{
  "n_head": 2,
  "n_kv_head": 2,
  "vocab_size": 1548,
  "bias": "all",
  "init_std_o": 0.0513,
  "init_std_up": 0.0591,
  "init_std_down": 0.0591,
  "final_lr_fraction": 0.0,
  "doc_mask": true
}
Each number is 128 + 32 x the weight over its row's rms, rounded and kept within 0 to 255. Layers, rows and columns count from 0. Numbers have three digits each. The size before them is the row's rms in percent of the matrix's.

# q: layer 18 attention query, 128x160, rms 0.0412, rows 0-63, columns 80-159
# k: layer 18 attention key, 128x160, rms 0.0414, rows 0-63, columns 80-159
# v: layer 18 attention value, 128x160, rms 0.0415, rows 0-17, columns 80-159
# o: layer 18 attention output (transposed), 128x160, rms 0.0514, rows 0-16, columns 80-159
q0 084:116098173104090118134172164145138140122101128155165067046123134102129131161104066083104093198117137114145137148108105146119160092121180159142133156113119107154118115140117164142144145173143115077098172144240176147075117217075129128148086103
k0 086:106141144109182163167112153123132185074117127104136123104157109064073145139115112177062118173159141112138081107100135077103129123084097157170116171102129109137137107091144154145085102127115121048151141118159159142131072108105124148177088139
q1 084:108066080159144106129144110070138092128142105176106124166085130166098129073123148117084132188111141115108100132122152126169126093095147117115109116121193105115127140178141104129086078215151149158064138127156141156114127099130122189172065139
k1 089:132139080114098098128136161089174161096126143164126157121068198145122108072067148096166128170158160143107056100136111165131158136128064135205126130118108161103153142145129179042120157181125088163060155142114101137140099124146128144191110109
q2 090:112150106180123148122181100166119123177113121150119110085123152094140090148110171158154134110055129120093157082093113144126133118134130104098107149068158148158120142164115158137155116074086085133161115132126090146169140131126185133126162153
k2 096:136131114206157155096139111164123123144075140101148101127137167170112131103090115158122091087096154115081125178132105149180126100162150171068105164126165153145103173098054130165178146118110130110131054146145161132126143101154092157121091137
q3 086:193117130199177113137143110121094153125126093109110106163126126214156131146100108112109149124148114192171098123088136107107120098147158118144170135138165166186108200112111082149081129113133170148188113118117111082167130126154144137125153130
k3 091:151127173133140107142138136110129110131133161108068074133148139152122113156139176093158168122185069122124153110120129174132134089134171095064098141094160115152150131180086122089144113178149101150124164131159113157160147139109184138065147106
q4 097:144172183189139159114159091191134143134136124157105155211164145092114095076158118157077130139109119070135111134111125141175128187132163117124088142102134102137163096107089077165160099193096143139128177169042163145133066115107129091167184103
k4 098:137121114151133122113130129159142127087154209188109184151165175148050108134137115132147171147070128176179100137161162173156088145117105127139152122039134113115121163118085074156111169199113131120162149166168115113116154092115117114161095092
q5 094:106131105095149131122081091020111116134143134140094141140075112108106169111169076133130150147129046118131176127105135115156127126088129137123139109184149146167151092127104141094164135117177126104110060119083102061179174119126130174077212130
k5 096:110122085097133121141067142130153095145140112171089111149122105120132109142156051105121155158154074152135161138098159088136170068122113127105099176177164142060147129099083102099139118099153183150082088174048129082234183117057147102157165125
q6 081:104090077149195176178123119089061178115125136149126113137082163109131159147122071147120115105154115075097113118083125169107147162177158158168094117115109159184134055131129061144160138106108107143130175137067119143172159127101130205137216138
k6 086:167136120073188103135095129107190161081117148099087096183101125122158148095069104121119134133090085121110211127112109125148079152139071175142143165111135097204138100150081090079107075134148175167141122148033101138131122121176117102119096157
q7 089:099158159116082094162132084152115141165050150091080150139120102101128137157133190138152125119200053138121063094109080119149088128104171151102145124209077118133138117118123137169115109125117130082120125100110136183152143110080198142120145058
k7 091:143105182189119109139109100157081163163122089077105128138091136111134120124115139151079143068157109147140069128114121114131118069095075173159122140117136113113149168146180040172089100136092120110156135070081164163110150205071166125128130103
q8 096:130123103098174104096135109101125139153133161122133093108060091110137068100141093157154121013155139108090166093103145145129104087068094116180172099153148130115204128144088079094142122155171084100107123121144135136151151166099179157155205099
k8 093:137106088151147071091062094096150098074088152141152112085092059134147100136118062139126117154148135126090153112183127146085124122111145115157169125133144117127100151187097104100105146153131115119163114194186147060180148194091104137129152133
q9 092:137097093148089096086066164102151103085131096086123105114105090156139161138153151204076118169095049114151109100138193111140099146135120181148106133110155139137145163147139133163137116082141096182135076099112129072100125174104176167180101131
k9 093:140133105146101176057121161076131091175115131102153157129092124078080100167191113158133081174083102113141090129091126142142165139135128139074127119118119131078181134096108138128104128106113126213128121175167097089159128141130174125185116103
q10 084:112121191099092130132131096128130196155190126072140081163067191073104132165179162159173141142146159147127102173136103071158086085106183090119130158120128117151141138101150193132119156111137077100141098128138127134113204147104181105140150085
k10 087:066166151115058146155114086118139171145180150144155128135135163121159084101119114151071116098111130135130115103081113084128085140084156127142100139136154077140149118118188122109152160090130188081159124117135149190149214113077177164112209127
q11 089:050136118150131129079081135121167173130107113178067117127117136114122080041154141137087182101161119114133168131117125115130122156125181113142131209159105089182093142087099104144107123173126111080134123156101105163138110128142108158100112124
k11 093:148102144139120068101130143099142185156132117147141075144075134189066132090178131111089160148157142151121096098134128126129153076128123145169138160113144111100083181119064130144128139079056111062070139140119102099122109153084123145182130126
q12 087:126097152088115123158110114096126162131135154089175143070126151109135193127132100092123073109118173144078127133066130134097133108115136087122167097134155157123136132110137091158136169147116094141117111097118120160044052155099188087122106178
k12 091:127152088142077139141188122132124155161173144152161097116149160075144157125121126160143087142160162120099090142119108069087147145149101129143144103064108139157119109141073118043068073111142111111155216084181064151144123113141156079148211139
q13 076:118138126110083153188173136150131153097127110145123126169127112168148141138148162106255158097160124125142122125078112168080147140108125116122126164070151161117096127141133141093130091142146103147149135101099116110083127134053078092109121158
k13 080:120102076097107099134119090154081062134124121180119162155151095188130183163115180124158141131146150102111164135096152103064103134143156115103133213087170137163138118081176152136124162117102139173112121078167174130112103129121095124131174137
q14 076:163167110134085186163168154101129162128125165132111165116114091109101153120152134188189107125132165128111057160175149103144159131077143131171068172067134132119182108136170171100116135154114151075148168059134127145138139146141152129142103103
k14 078:152146077179092134149170105101112113135112099104087192119134124139136160053181084139141095131139187163147090114088124111150155122117188137119126066102154097155165127103124149134106159134164144156077091129134138107119164153111122120142086212
q15 090:141137121137168153098094122110090128099061123132096132097104181073165108092146167081147108166180143150135137102140105158120124120149055104133128162138104127113143122120106138148160133150092108139183198106192148134122172129079149112146122125
k15 093:121126116083138115121176112165106121214132124089125049106116144148142088114079131153132112122132155158085151155091152109091125113163164216121114130137166067158134151108064164178139128170125157127101154119138130125121121057068138126169115124
q16 089:170174184077157191136104161170126132150141154107117113080158155106177167082186098149134113140181115100156146141122095047123071110087127123146186109165063180125133134103110110148089166050171068123135182105120093105136142123112079157095110144
k16 090:084145151114158142099129138102125108128146147163108114104185163185173150108133093114105092113170155135130143116126083080074076108065135153092148151123127141128110160175116126164130138096129155074100153140101103187161154141095149168101099075
q17 089:152168167145120097138060114156162137149115148091126109140131152168198132086112082115147101121138116142126148189127102088083167157129093087068130076112141132151132133134111063131084153087097131146054145105104096157164120137103143132133111113
k17 088:111118196139140117097096151159130133142136182107155165153179182118175157139103091128170161142110112097109120186132114117113163134129056064069080116151101121064169123201132099131091139116073081117138150121128125207157156166057091086160149116
q18 093:158122115129160075130127146029155075113143118146146132038195151143070129138114096066124133137164117145122125110136159085127095114148131168124051071064112124081115181156183110168118085204151144076079152217137146157185152140078133139153148099
k18 094:144084102093097071133149096061099161123118156133108166096117115144110097089109120131180109145154048125100141122175195126174154164129136140141140057116147146121129144154154170148067077119122160056111096142075104094195062105135120076169080078
q19 101:085095121171131157083167132112126120183156185159186105142117128118098146191101093157182141185125134158143099120123183102051123107117083159075162075118198186125105135155132132116167119148108137119102083170150112048112184083080193148117131100
k19 103:120153131162198120117115141075104129209065144131112075117152134106137133122139094153099140091137058092112135119110162123085098157098091132065128100166125153102167181065195108098173083183106125092197072162157141094122152146121192130125118099
q20 086:097131124163132095152210113160091093158113209098164154186121147147127122093076115136163184159135158116124108168121115129112131137128138074098126147112095066171130102130101110145123138085083116141177096114165160100120105164082112114126122104
k20 088:141102143133123118137139123165152133169127128115138079101137152152166120111087122161169165097176167133137118123124134134101107107105137089096115203144100138161164101057129118169117171166109117170147119098167116186098117143072163101112163062
q21 100:103144114109112152133132156124152072094164094150142151146155123124087159125068174179146132112108105124157088090138101124166136103163170212161133131045061127155134136062073125158112108181191152092137186136155098132077103148110135115127140149
k21 100:117124148139154150188098119092121149161172088135094158151169099096083086166153189100152193168164139150132126133119112096136089116169152158161132134111158127120070102099170133191123140124128165112158104134089077079120065169150229125167076104
q22 087:114115109168103110107118095095151150159145114173144160100072095164131132118110097106142108097159099148145119111121157133175073199085127141140113111214161192112070055139116131112116110088182183118124090111107159081103108130102174137089116134
k22 089:124117091109153091107088135149115124182091120139107171071050129141117079153142102118176103104141101097118146090132114120138102141144154124113078098149120163178102081157081156123154059165188082098108147138101140101147123162149129125088119142
q23 094:119122117161126140159156143083141115126122114183094196108159118131091120125134097137103144198136133191116086101150163147159114153144178138154076084052088121158128125036120103120090083168132087154115133114124147197120103096107176175182110166
k23 093:092144130136198089175174110082145159164130145162127199177106158088177092099126096144120116151124135157152080153147140122158136123203128191139072105122180092158092113119126055119103110115097106178140092100115143120101087151151135135143081125
q24 082:120066109090140155156128097062094096142104086065119160095113114167127155112158096151127184120135176113116123142156106138101133095062157135075130153097130167131147162123159113113068139143098099126169165122134183083103165093098081124187126142
k24 080:177133075195099156181128142132088147124079170144112124128110128187139139076119147145121103121132137129118138097107112089153134089158145154103124185110053126124157127126164151144090132148179094102094158119106132064087151140081115115142167149
q25 088:092121192135119144113195140148150194144128160043118117100152146131107101095121117145147141107093145106139159109097148149100111113072138125138149146112122131121152136104109142089178184075144105125103172126083149125138161097118215134103166080
k25 091:096135142106115205110117117134175122096132164145114072106125151185088116134107133147097087049140150088090100101108134146137109145032141094083116062121114141157170126091080107153114176130146185118136144140115163131127180118136142158076162086
q26 089:155133174127122114167113116141125103098111155107150154110144165153207076090060141134110115073159117103153102150142112093163173129155133117161130110149063109113174097193101057147139135099182079120129114119126153178128104137123145098147109113
k26 092:101130164068144127122098129170176131206162145097127124092074183078179162106096122129155120137099181128115107169171145106043142143156176082068103125094118126171132078133117065151151130101107102157102167161130151180117160101155140113129094125
q27 089:059105072112124138138116175161112106128139147111138131110096094098184159142164113162133182141150133108151158128116119109078155173067115080079129106139092167090148124130104123147111181077091127152096128030118145124112167128139143118123169083
k27 091:066159097146134124147118139172130093139089141074181144160064130103157226112121105168100093084110130120096099140112158060146161146077137119126099125177122153109104154110119089138146153166151174185151152123131182113130124132108120168104168134
q28 095:153103088122166186093109128081161107124155073117129167208092114152123133098122131103164143128114160125140156157119143053146119098153078129067154077169131114132109195164102181145083131094131150144075154091117128034126149094134115193132147150
k28 096:126121104122158181150115139168125091167148135121095123148136127132186127129162147123071196131150094075100155166119140078094105092125088059124162124213097115089128177141119198124115132126113136169075147087098107096160147117125106086129174158
q29 081:131145145136148111161119196118106142151128185107101157083159202147120192112164132150075136202160100184199108147123126167081110093168095095144088096096082076102137147185114081129088130086105142094173111147119134118114097107135112120140150141
k29 083:130095134098097084118182148093089155209071195135091157139153109123167160199144105146131129135104128113119152136095187115094123138159136105121152119116129115151158152103100072135125143144137157131088148115106112253090073120159137154096129124
q30 089:091125047113094100116100123082146193115108124110115111118126070140091138050108177143156193100139129118103129173140155113110135077136097098064134180198164141155161156137146121191099180125168139143143128135140097102154130089153191141117119165
k30 089:149111123124086169133103163149181123161149094126099119142129085159106140134138132111135131133183123113165095168121129144056155091126123141066112076161072218143149143111135191141097092132127108176105130174122122081181116176124154096078134191
q31 092:117163122118098126106106172122118159118122123079134085067078192092100139179104136150111138097113121090118092085132171085168108137115170105095106165142132107132133070100121149127143129180113161122155137135125111081112208106107181172145153050
k31 091:124191159142090082120124098094147169150117078096165082104106128094170110116080071107137108142156109076102155136091138114159160156080157139180114154122146107123114109067123136149151156173153141150198083161075141107138176083101154132134136093
q32 104:076099141161096085071164144165121137090151089126158101132101117155059159210087145109126139123116126125110162204163148135142170102163067124167150153148093134124130128134043116100105144155166147155106157158121136143094129095156153151160116127
k32 105:131189173101092088126130208103158122171133153119158127104118094104044090166124113092089166106153136105104124205169156146098144145131109093160097107168077113138172121032102147121152085109069124132159200192145127125165099137174191133140147143
q33 084:155115086127093147168132108074115126131165153147124122149153175116104159125139120092128090117108123159197060092175103181137132134125166134127158104136121101176178107124196142153069096101091133130113070116099150152136111083175112079122070137
k33 085:131113086117080130142166148030090091118121142143108095105124145149176161171128070078126106125133120173173063159154157101157135157141122191100130133104171133157090069156133170136123153099065100177138101102112150143064133131123153130132096147
q34 087:202111174066150141110100132106095106105100129154108054138090115141224147137077123136080140132100147114147132145111096081163134122116091148145154098150134145155108119100140096110098144173107134088141144146103100124165158093164143098119149106
k34 085:185097137171126152133141187099138110103119179105111098158093052154176151106075106124131178173100126203093167177115139118157174108136141093074168107098145143143098124152155101123112165176149097082145125106069121112150125116093164127133175084
q35 087:136119177082098109137184161141106120111151133087117133151126082129174153169125123102186147079153120109071122153127170057206099114135149180195181103105186115115128121160111108179095106145125133118144105147139128047137118162069130109129138106
k35 094:129128139131098094162135119158100152169095150163121111130128051125119115125117132107167201142145153065129135160140109077121118113100122118159160101168140154153164131114169097140054116116141065140095089127145055144179133126074163124142147067
q36 083:131111123064110145127108067118158169109133179090104112126146107120130139121137115130114109083118162199130109180091116122094143120139075144156155100108169051077126155173175106141128175140172112129156090096165143124104089090121165206140098134
k36 086:139152175102095138120152097119186121123159113159145131045143053164180136138164112163086141097104191144178138129112095107052135115175147112124127102101118135163166146162127157045119105135140085135169120133162151153117129116139142170120082188
q37 088:082120140119130164119139159090050126100080093131133167166149161098120146121090160166115147109150097174164091080124107079084144152165135112108171155132127081148061095099140165122108185087135132102103198166126077116124091138159128143182114128
k37 086:079178160060114145186121151071116122154058064082109110184129156171124155171133123146097106121148180174114106157038125119140112042101060119110108152100151125115133184117107159089137137091186112096126129155158082156141115135134132087109132127
q38 092:078126118143116138134131154147117101161171112130119142081069070159191073046101110140117131122130118137141090103134153138136083095157184133149138062161105134138171148127113087181127182151100126099120139132097115160148136128097084123169185110
k38 091:128100146201121166155101102098121103149146165095087101162091120094189144110130103129162159107134164094157065148098157154168066100144174173182126120100104126135172131168091062148184126132209079109089194134145106129172161121161169134115136095
q39 085:133139049178141063120141162066144094140122150162143125160098134138152148171084141117222113160150112154162144061164140122183141114099091163152104117102122134104164122109127156153114030138118143182130198226130063094097119141140140112114106091
k39 087:114133043172144136144123134112146135109080121124028110170095117154118056157077152109148121142100100166126155150149109129144084157075143137171123098161125178119168079129081148137165097126131150192061129108200066111136098149149134128116132063
q40 094:151140106163091159131100151157170093102181095086152167110142109137166128144144121178107103128156142121160064106116079120141152181129075140146156113130124087136080183147154199138092105136129111145094107154145168098120122171127059082111047137
k40 094:100156100059103200153140124093078146114154136099121167118095111119131131161119166143182082103123142141136079138102088084060138139142141085110176102116153128120190166142113144129200079082079109146106159108162107140091112121089118175112114108
q41 092:167162173076131152108138164187103121159128107122091151076104071111134136127173041104150149102198119129091091139113115112134110170142185100157145104097105140099114206152137083132167105052126086140099151141185193143115143186150091120136162109
k41 091:108163168105103136126170172164100152146135152102157137130162093076119113126107085117163135126098117070184139058110144068125125126135153122089128087115163100097167153187124073133118133116082125117121210149084135178113128164122099108092126095
q42 089:169193139116132156116114109102091124119121052121113125101128147093109124160090143133169087096167076189118132095109141131164172113206125210119124121067152125177111133109090168128121080139191122050129077155128160079205081153162154113130113104
k42 094:119134116114134127177120076089101096127077086099128125077151106151115094101189134132189180106155070177128178143105141129123140095107098105140104064107156145126118129160135159075097153105138129139178071122113151122183102124119163098128110138
q43 096:080139152161199068090153181137182097121147154117094113149151075150146122154132104105120104198091072141130093168140105097186153209097086117131090121159129131171171121156153107152116147165092077108105145120102162115130165124158069191094169111
k43 099:136117181184157095091169180109151116111171190123119156124111076126123119105105117110115155147113109102211096111132119123164115095076153062139124111158128175102166143168120125127144135159106144146107158153108118054142057083084082136142118125
q44 093:157168159140104134145150119123132133135091168165108137187114164170193110098136125098093170160227076072130107118105125129100100094137158165098122154125098160166171104104100129172153159130176112137152071086084140161096219109120067123118124145
k44 092:120053139154126149204082088183109133199152157122097128141108157153140103096131148108103158139104124113166136140087122104097151095096196129132100167058113095137087119137094083156192109129134202170070167174105147170120183105116099113159166088
q45 097:141054100148120156112173131170148164105079089076115134114090121070134122166198163102137168065139143102079127169136132127160146199133117123149094166131111144107116187067118098143111193142169099127106129108120111108157101107143123087121121086
k45 098:109187156126106148077147088126207120119168101132150108174164111100115078133156128097092160110199140130113121169163181103137102146112132103089153102119119088152112190112151159131064116137117119162077110127120170084084132144169162122112116144
q46 093:113106109158142124096195105104107149138129126154121156169095190137178080141182169120122127125131145121121164169127122137072089139163103092092159133116170158130103079092109173127125138117133064118152128133159109124145169058114175152134152141
k46 095:084100062098129121160127122153107114114126098135123101156129153159210098150170129129161177084132120114152149175152147080115074143111140084102165131156154134188094114139036155138157112151065126135160129132078117152101108127103168138137128117
q47 085:139136194125112127171133169111146123095117098119152159107162103170161130136131172143154139156152066110165136169171131146148159143085227151114143110149146148152199101129164156136112131171086139124151109100105170113108125178132133124142083164
k47 087:141083114166039115181191151122075108086119128120142169093122166108130109096138144063146134209158130147159115111084170190077108119100158141147131160117079167149160104120112108136109180122174120140179178112172141083106136137123163108124129090
q48 097:135096144107132148092165114089120088108132142119175117137130103140191154105061138105121134119123157147130137163123249133120125127105143110094142079169103182153066141155198115145067170163108104128093146139127110133110125190068146123171114094
k48 097:124110141112162147133142182101117106178079155121158123177092152085150120031165202113142133142133175147093141142155176158097152162111109107123147086157130144125163139126196146145123154137164115095144203078119090141123111133096133105117148120
q49 089:159111153155126096092121126101105124128111127142148142147183142131085146108142192140177127196113133125155078119108110161160150106110132172146100118111122140095162129163180161125071109123121127127092144166103127045098118128115131102069159195
k49 090:144150058106117077110141152138108146128090126167058127104160074140123080115129162127142118140179094137147101143136125140135152157143097146162136119165162105130150112084202198179128161112082090155145115144143175121163101148156154117109151082
q50 091:164117102145137114108141118108140115078137123102129109050113111114133139100106083157126084178088093177142147104117165154185123062145109096103164129109180110132096110078089131134156069134149076135149158171070175113172111171159134080183092176
k50 089:094137092126146130143130172135173112037136121164143087097095126147040122110127131139145083145145117139077137162082136158090165112154087102119170108147153185108131137119200083118117108111122145098143114082093149133144151138105110115185047135
q51 084:134178142153082103191173075072092155129136112156101131148165150135090122132111072131059139126119142167148145119142104093111084168126138141187103169076075083116100110086149124077167110114058124094141133148103128191122120180107152101133149166
k51 089:169158098121064084110194134092109181161126103112116154125088157156068146131160120159124092169150086193180122110179140147193162126123103147126092141124125089169122169121137091135135156175129142071129075120139125130105079145106150074089095144
q52 099:137141183106144105147135141095110078161177138139177163086134190154108139079116075172117072101074156157124138146124122099125145156117136144161145142086146085149140163145128167088086080179121116106117077135137166091167112131128155071209137170
k52 099:150082121135152114170128110041041097096101167127198185064134144165139088117105110124126108076117152117129088100101097126081149170183108055123132130157146130095151092120118154162056220116134089067134086106104141139142106135117155129154145131
q53 087:163065140116065110189094118110103131147108040113156123095141139144124130152159057172119111111113040106142136096158120135146120163151120119129109202090125106074157170157151101106123147083171163135141136096072166097070117168140121074147138170
k53 090:157122127120084158103148139153089141079105103084157155092104143146088164135154092161064103124138085113123124036102156087149152121163084050124131145079172118101082125116142092137107107052165170159132083125103138119148125173129124137188163196
q54 098:116095133113087168050102108150095121156148184099155072075071121055124103116135057158088113136134120152116130099109154125171137084130108141109100244136153128192115126129106108124085175086140093171118096150109102185135218095097227189118168089
k54 105:126141173134183190090105158128181173138172093149135117098089139072118146077114061171086132068099067056145148103095079154104157197113086165099140180162120123158140139162153122116135114118183145153101111136160151142162178095132160128133108119
q55 091:081117156120157152142132161119145171154108135123110103099078084143096105169142178115130153098202120121128155069064187092090090130112109159141088098080167124141097118137204115140140126160151160096158104163151164181103151110154144150096110098
k55 096:117100118165112093104126080103192145135108125114101147128084075077150126141161084172097181114107163135093182119076178119092100123102143150148093149051110166199136144138175087090162104163092120130120132137138150090128113172191117116109112154
q56 087:180163145160161104127124165119133160113110173146096133162127144151088063102096160160132097206148133178189054129134096144086142124105151126144105125144137082115121122109112135083160106150119105072147134152122152094085044102133105107132126143
k56 088:140119106182164105081097086099114097110130069163142116162160118182070095114098167157132120187118107171199095119162159133154165086099146114180089140118137113135180096080134154114116125198114135131099192160134143118063091112124151088136106126
q57 086:142127174114159178147101157111174110172077129085054082122127169125134107138118120123196119098124153135131145032161168109090102141159108171108127164119115119161156093126171138129109092107155165180175131182137091093087139134172177109102076098
k57 090:125162110152146150188153110087143105117103121171104089124157131120140150104121134083122109152168143148166132101148160135199147160163126087138141129105146142144072100157167149105113119129125113175158081152142123096132117179073123088134117141
q58 085:090167125132186164101180119176134152104128141065136123156118120096111109116126148103126131130081174091115104097104190125077176102143133141123077212122076106178136163089104102191130159147132125176123147101125140107139188172102149130157100142
k58 082:201146145154097157200126162095134164092092094117168146135108078099037188101182177120112110096138139095148115139115119160102115188125157130184120157130115148160123186124181143146111156142118181176152131139066147075160129137089153089142106110
q59 085:109134165127113147128114125147063132159148127175139125155131063123160173140147169159124162207133144111143075132138132176063076108119181131132137116167110125156186146112099091157158088095125130131091162079152096116171149127112067102124107068
k59 088:166095085131119132129140091182106108128148127134096149146163098075136208121128171125128095161145094208159082110117133108101137091104124157135133120141120083096144135148109150130185128134062124142122147170170125135073185161126162144062105071
q60 098:121105136085105103112073184099128112124152098140165198076127145181092184162158126133106061131121123140123126147132108091165146161133161103108162151125119125193101141174176156110108149115156157078065105112113149066124045151090136122127084106
k60 095:097118096072128112136089143099087191166145078171179160083129138120117118164177150152119139103154094116127144130092155094122159083116156083084150139157081144080167121167163149115066132062159133131138124139055138120185095167121185160166136117
q61 088:125117161169071112133176104070113119135144152120169127172135148091085125135130159148152149196101135118123150128178119171138123116089080091103122147115128093117080185173109145205080137132085101165100112173172151132162175123091143136128132129
k61 089:106148110078094089091199200103125173161137147114144078120111113056114160095089114119138130108128139157106116152127112132122084189081096116097117114177056108156125177097181201187092183107132135152065130127155126171093198084147169140143119096
q62 083:184107098098152081162112116133142089166061053155184098118073149205164126059120138124069104135114130112114150154115073142112083117140104117140113119164106175111157059125112143094132090137121079094130137078117114147132120135155139095094163093
k62 084:113104043150167123112137131119189064155121156142151147139113153163135111089079096147141160098143135146068113114121122141170135108139116069151144132121123105142074098176132111109142168091118119099119135138080128147129167131137123113088173132
q63 082:128131148120158130150116111122069116127104144107116098137124103125125149121116115105127132173113109106118133108143123119120131072134116142174178136166180102054167145149077148134175132201140111108068167167074132176152089092138168084102166176
k63 081:104175099134179119141107149073139119102116130213208134132143155136127038144054124158101205107169104188095133157151129164061163095126081098106119094107147094137075123150079143131108079124135129123123109153158118129133083092064108119158118139
v0 092:093131143127145189071119096080115099156130139093114167161103101099078138174128145124110121140159115119161122107155077137121163056132151174094125161132095111119120098171125103181170096219131119166099162104105135166085192130120176116134169113
o0 093:124125115167172085106123093131140106151199155125173112167094092101144087094087151122126132107121116117211133176092155115113167127094077185111171117200138110139191121117116136124115162126121190106105073104133134141176057122082236092100075069
v1 107:130068125128078095142116170152182114080124159141131116100151160102149114203126127087071090120131167128113114085102064115133083103094129127165112103143142144085157123124201120141178164110130149101155133125148087129195108054161124102134107153
o1 103:134124112107151178183109089125142112104081140137092150110137172116141144055128169118128100130164135188135113141113104091171123178074128116128126188047173185187068135146166178139112101149130106115159125147090132139143202144131113163152177117
v2 095:151170121177116120129113147151103102155154093159108141152168176103062186147128110114114085139104173135060089110109152130131124105078087168131139115083115131145108104167079125188129087166123129107106137129101119168114164116206168144128141174
o2 085:094111122096132112089128147139116116191107045127107125101173137165141079141118113134072143132177186126150152138202190108079117117160089141153094065200137127123123119086130172118167135096140117068105130090170130172126121149126126183148145136
v3 094:143153116147173106109203063106126089091163103143126139118094066127145122157055145164085079107161127081090150097178126102075097123116118152125142102113119081097145141198100123153090133136155168105175151138116109185119138146127131125104153144
o3 084:099127150150111127131143131201147148138137104108076107159175134156105098115115107112170162104220084181167114113122051120057130104134112114121125151128097112135142070099166189101112171130154151116109120093173152139155095142180111104129145174
v4 103:165089169166222093100155145090130061127137061151100165117117108116091112117172127114197156089156161139087065137112114086138109127110088148122189136138066108134157111146166120101212098103140114186134119106185155143151086148128153135105133152
o4 099:112138053144107148167106112136135179180111162101091101126188123145152107187097176145142088136115097148174150161205143121094107124139143150163123150176121148096139127093157108121125106121138072090130103135161099069128220118107108157118147101
v5 099:181165151131166156172146131133104175165129093145086099185155141130120070105086189134083126116153179132138110166079165087145092142085128142092177114130128163109102156136166090166165103104110073169135116114174196157163106082117113184129185164
o5 091:164111094102101184168146130133151184141103155080134117099148142137140096110149046078132057130170103112132114163113163096139160132138116161176172155074146117123110071132113112119142136127120133120135090136109131137135105175106116131128137087
v6 102:063164124117114067146129079121078091146139161094093155096162147167121082122184119101122193164121159073109078166126131114127144148088152162118144140137166094165087135061071153056120163126164138099136122088173102156082137156122106095109103150
o6 096:183140122116094092105071131130131122173113118099157114125152131164195179153138122151139075112163084110077139150176128144167067116185094104181148175177153140143131093065165127140159125099098131112105144143115099116190110042095089123081160107
v7 105:109103122081150135131085095110130136146121131134100147120107109102122161127145058182140124184093177129173076146131174109143114143086107091154065128140118161131117163098109140130158176101106149073138127182141147123097121104161120106098148158
o7 104:201138108091110167119122141112159098163102140116171102143165226181195077056129105146126142109116144096129118122155087136140165106164133132109160147109164125150150146083151127130135119112094124163081087081132082123149087121147110153097136180
v8 097:077112136159052121134128166123171092138143138115125116152127087207083111100108088112114120175134080128098148112090112105131107158096145132170134141056174099132062044094100158087143168132116174117130082129149165100145125104121172096081133145
o8 098:238166168078157118179087106164114155115077094178151174121111136173158139166121220068074126116127134113076109135137114134154078091109132118122093123164125147171146160115079120111140152115189122111159094127083138148119170094124097183148209115
v9 102:140141121143079157119117165184143107130121100117099167094104108164070119120148141151114177180088149135086115124171101116090152114119135107178154151095140115140137109191160116126182098156053124129186101055162095139166161115111112111141137115
o9 098:076111109147123128174110112120095189105155151115146111124128179112116106121086119047102115142172155157113138182085118153135129113137127155082120074103087126096136110157151154124106127064160124096036082105123153089119116171096157138144123164
v10 093:111136126125117170149084091124140107138175120084096150081112112151098134137100172115144125126175161127117174090130155162080120106162159144080106088171128067119122132140108134093107147121132093147122080112102149123127107201175092089174080133
o10 096:144078129137090082123149074098112118087147141141140120082125112097066093172077145146125156087089108139149065124059118078160178087126134097195128183216139186121174144115083164129140112114197115135131095124132138127132147152110139094091133106
v11 101:163178136144130146113100193160115115067105143197152145103123148140120071145113083122141084093105098159124141141083197101109138193142174154156122141114061151112121139126091104149124163132166110155152130123118116183126129102117113089148137067
o11 099:105140104102126167120141165066182143184126100067104141146130166099168223154164094107154118174210114135064091161137139155177101119086135118151045156105144147139142102131158122122127176096113125144104188119183119146125096176107120169135098134
v12 104:118132138117137122145135153140115129101158096129102145156178149100071186162134095190136123139124119076150125145150165154141101060134130141084087094118133146069096115085118120112119124135184060064130154039142102132094123108109114161162160125
o12 100:162108100076118087131077102096126126138083089105154126108137144133209071112122132108137141152101140161139133180133108090133166152142140134138183172121192059087071147052103111110132114074125090112113122160126109126121126136124146055115136166
v13 093:082084132068156208074061104094101155081130107128139132124152122082106077124118126117095206139127110089142087162099144163101157128058125150080165108182155085145107175119102131085144143141150116116175115147122170175143140113121146124108079145
o13 090:140084170116128112111173141097085086098161123155111211135082161122149160191186123097148103133105121168162162069112145155156139186155124095164117167174109138102143175178189162129086120145148136079118111075069120171168152123137093153116149107
v14 093:123126116112096141111157120102085127132130125145126158194152155124115107126149057155153099120109214093131109140163063102088120092131131107101142173110141107098127152111097152176109140138167148130140154147112183103115174074147100104189171145
o14 093:110117120154152142149089116131138099132141187113110114141156199173165143078156080168112151105170083195126085107141189123172112219147138140136128115129123070151087134131108128174147185118156082167154066085112145101180117090096154087084144161
v15 095:148157207152141142155208158111165041079106158126094065091120131101165075122091149138057128131140099145117115143143117056111097134091039113197086120105175129174139099142136111191105143129129089165143128122182171114092137122118132156132117163
o15 092:151131123102131146182126123182183188132103148090138171128142116112157165188093108090127108142154117139134107151107080143112109090103117127120172097112199051112124154159100203098129113174119086098143162126095140126138092170115134191137121109
v16 106:182147165117143106144129146101104120141096136117151105144101137142126117077115131116048083157090110128141122144083117054137079089085120168127106124118162128086097227116115124142132156128132073153089127181173133117137106189102143157094117118
o16 106:107138128114177158187118081119128151122063116119108150162161141116191101212171139063123131151091106162152123114161116145109180124155113142117179154104114120139183103104125094165190143151095098088123120151111156122093137089104043154096140122
v17 102:115142109132135162097096141077099124091133140077081133148108163132155118168103127134133140099142156068104106124167104135079156162169080152114134108074118115060130149058133102149163144134142127135139119169126191116114093213119158165081162108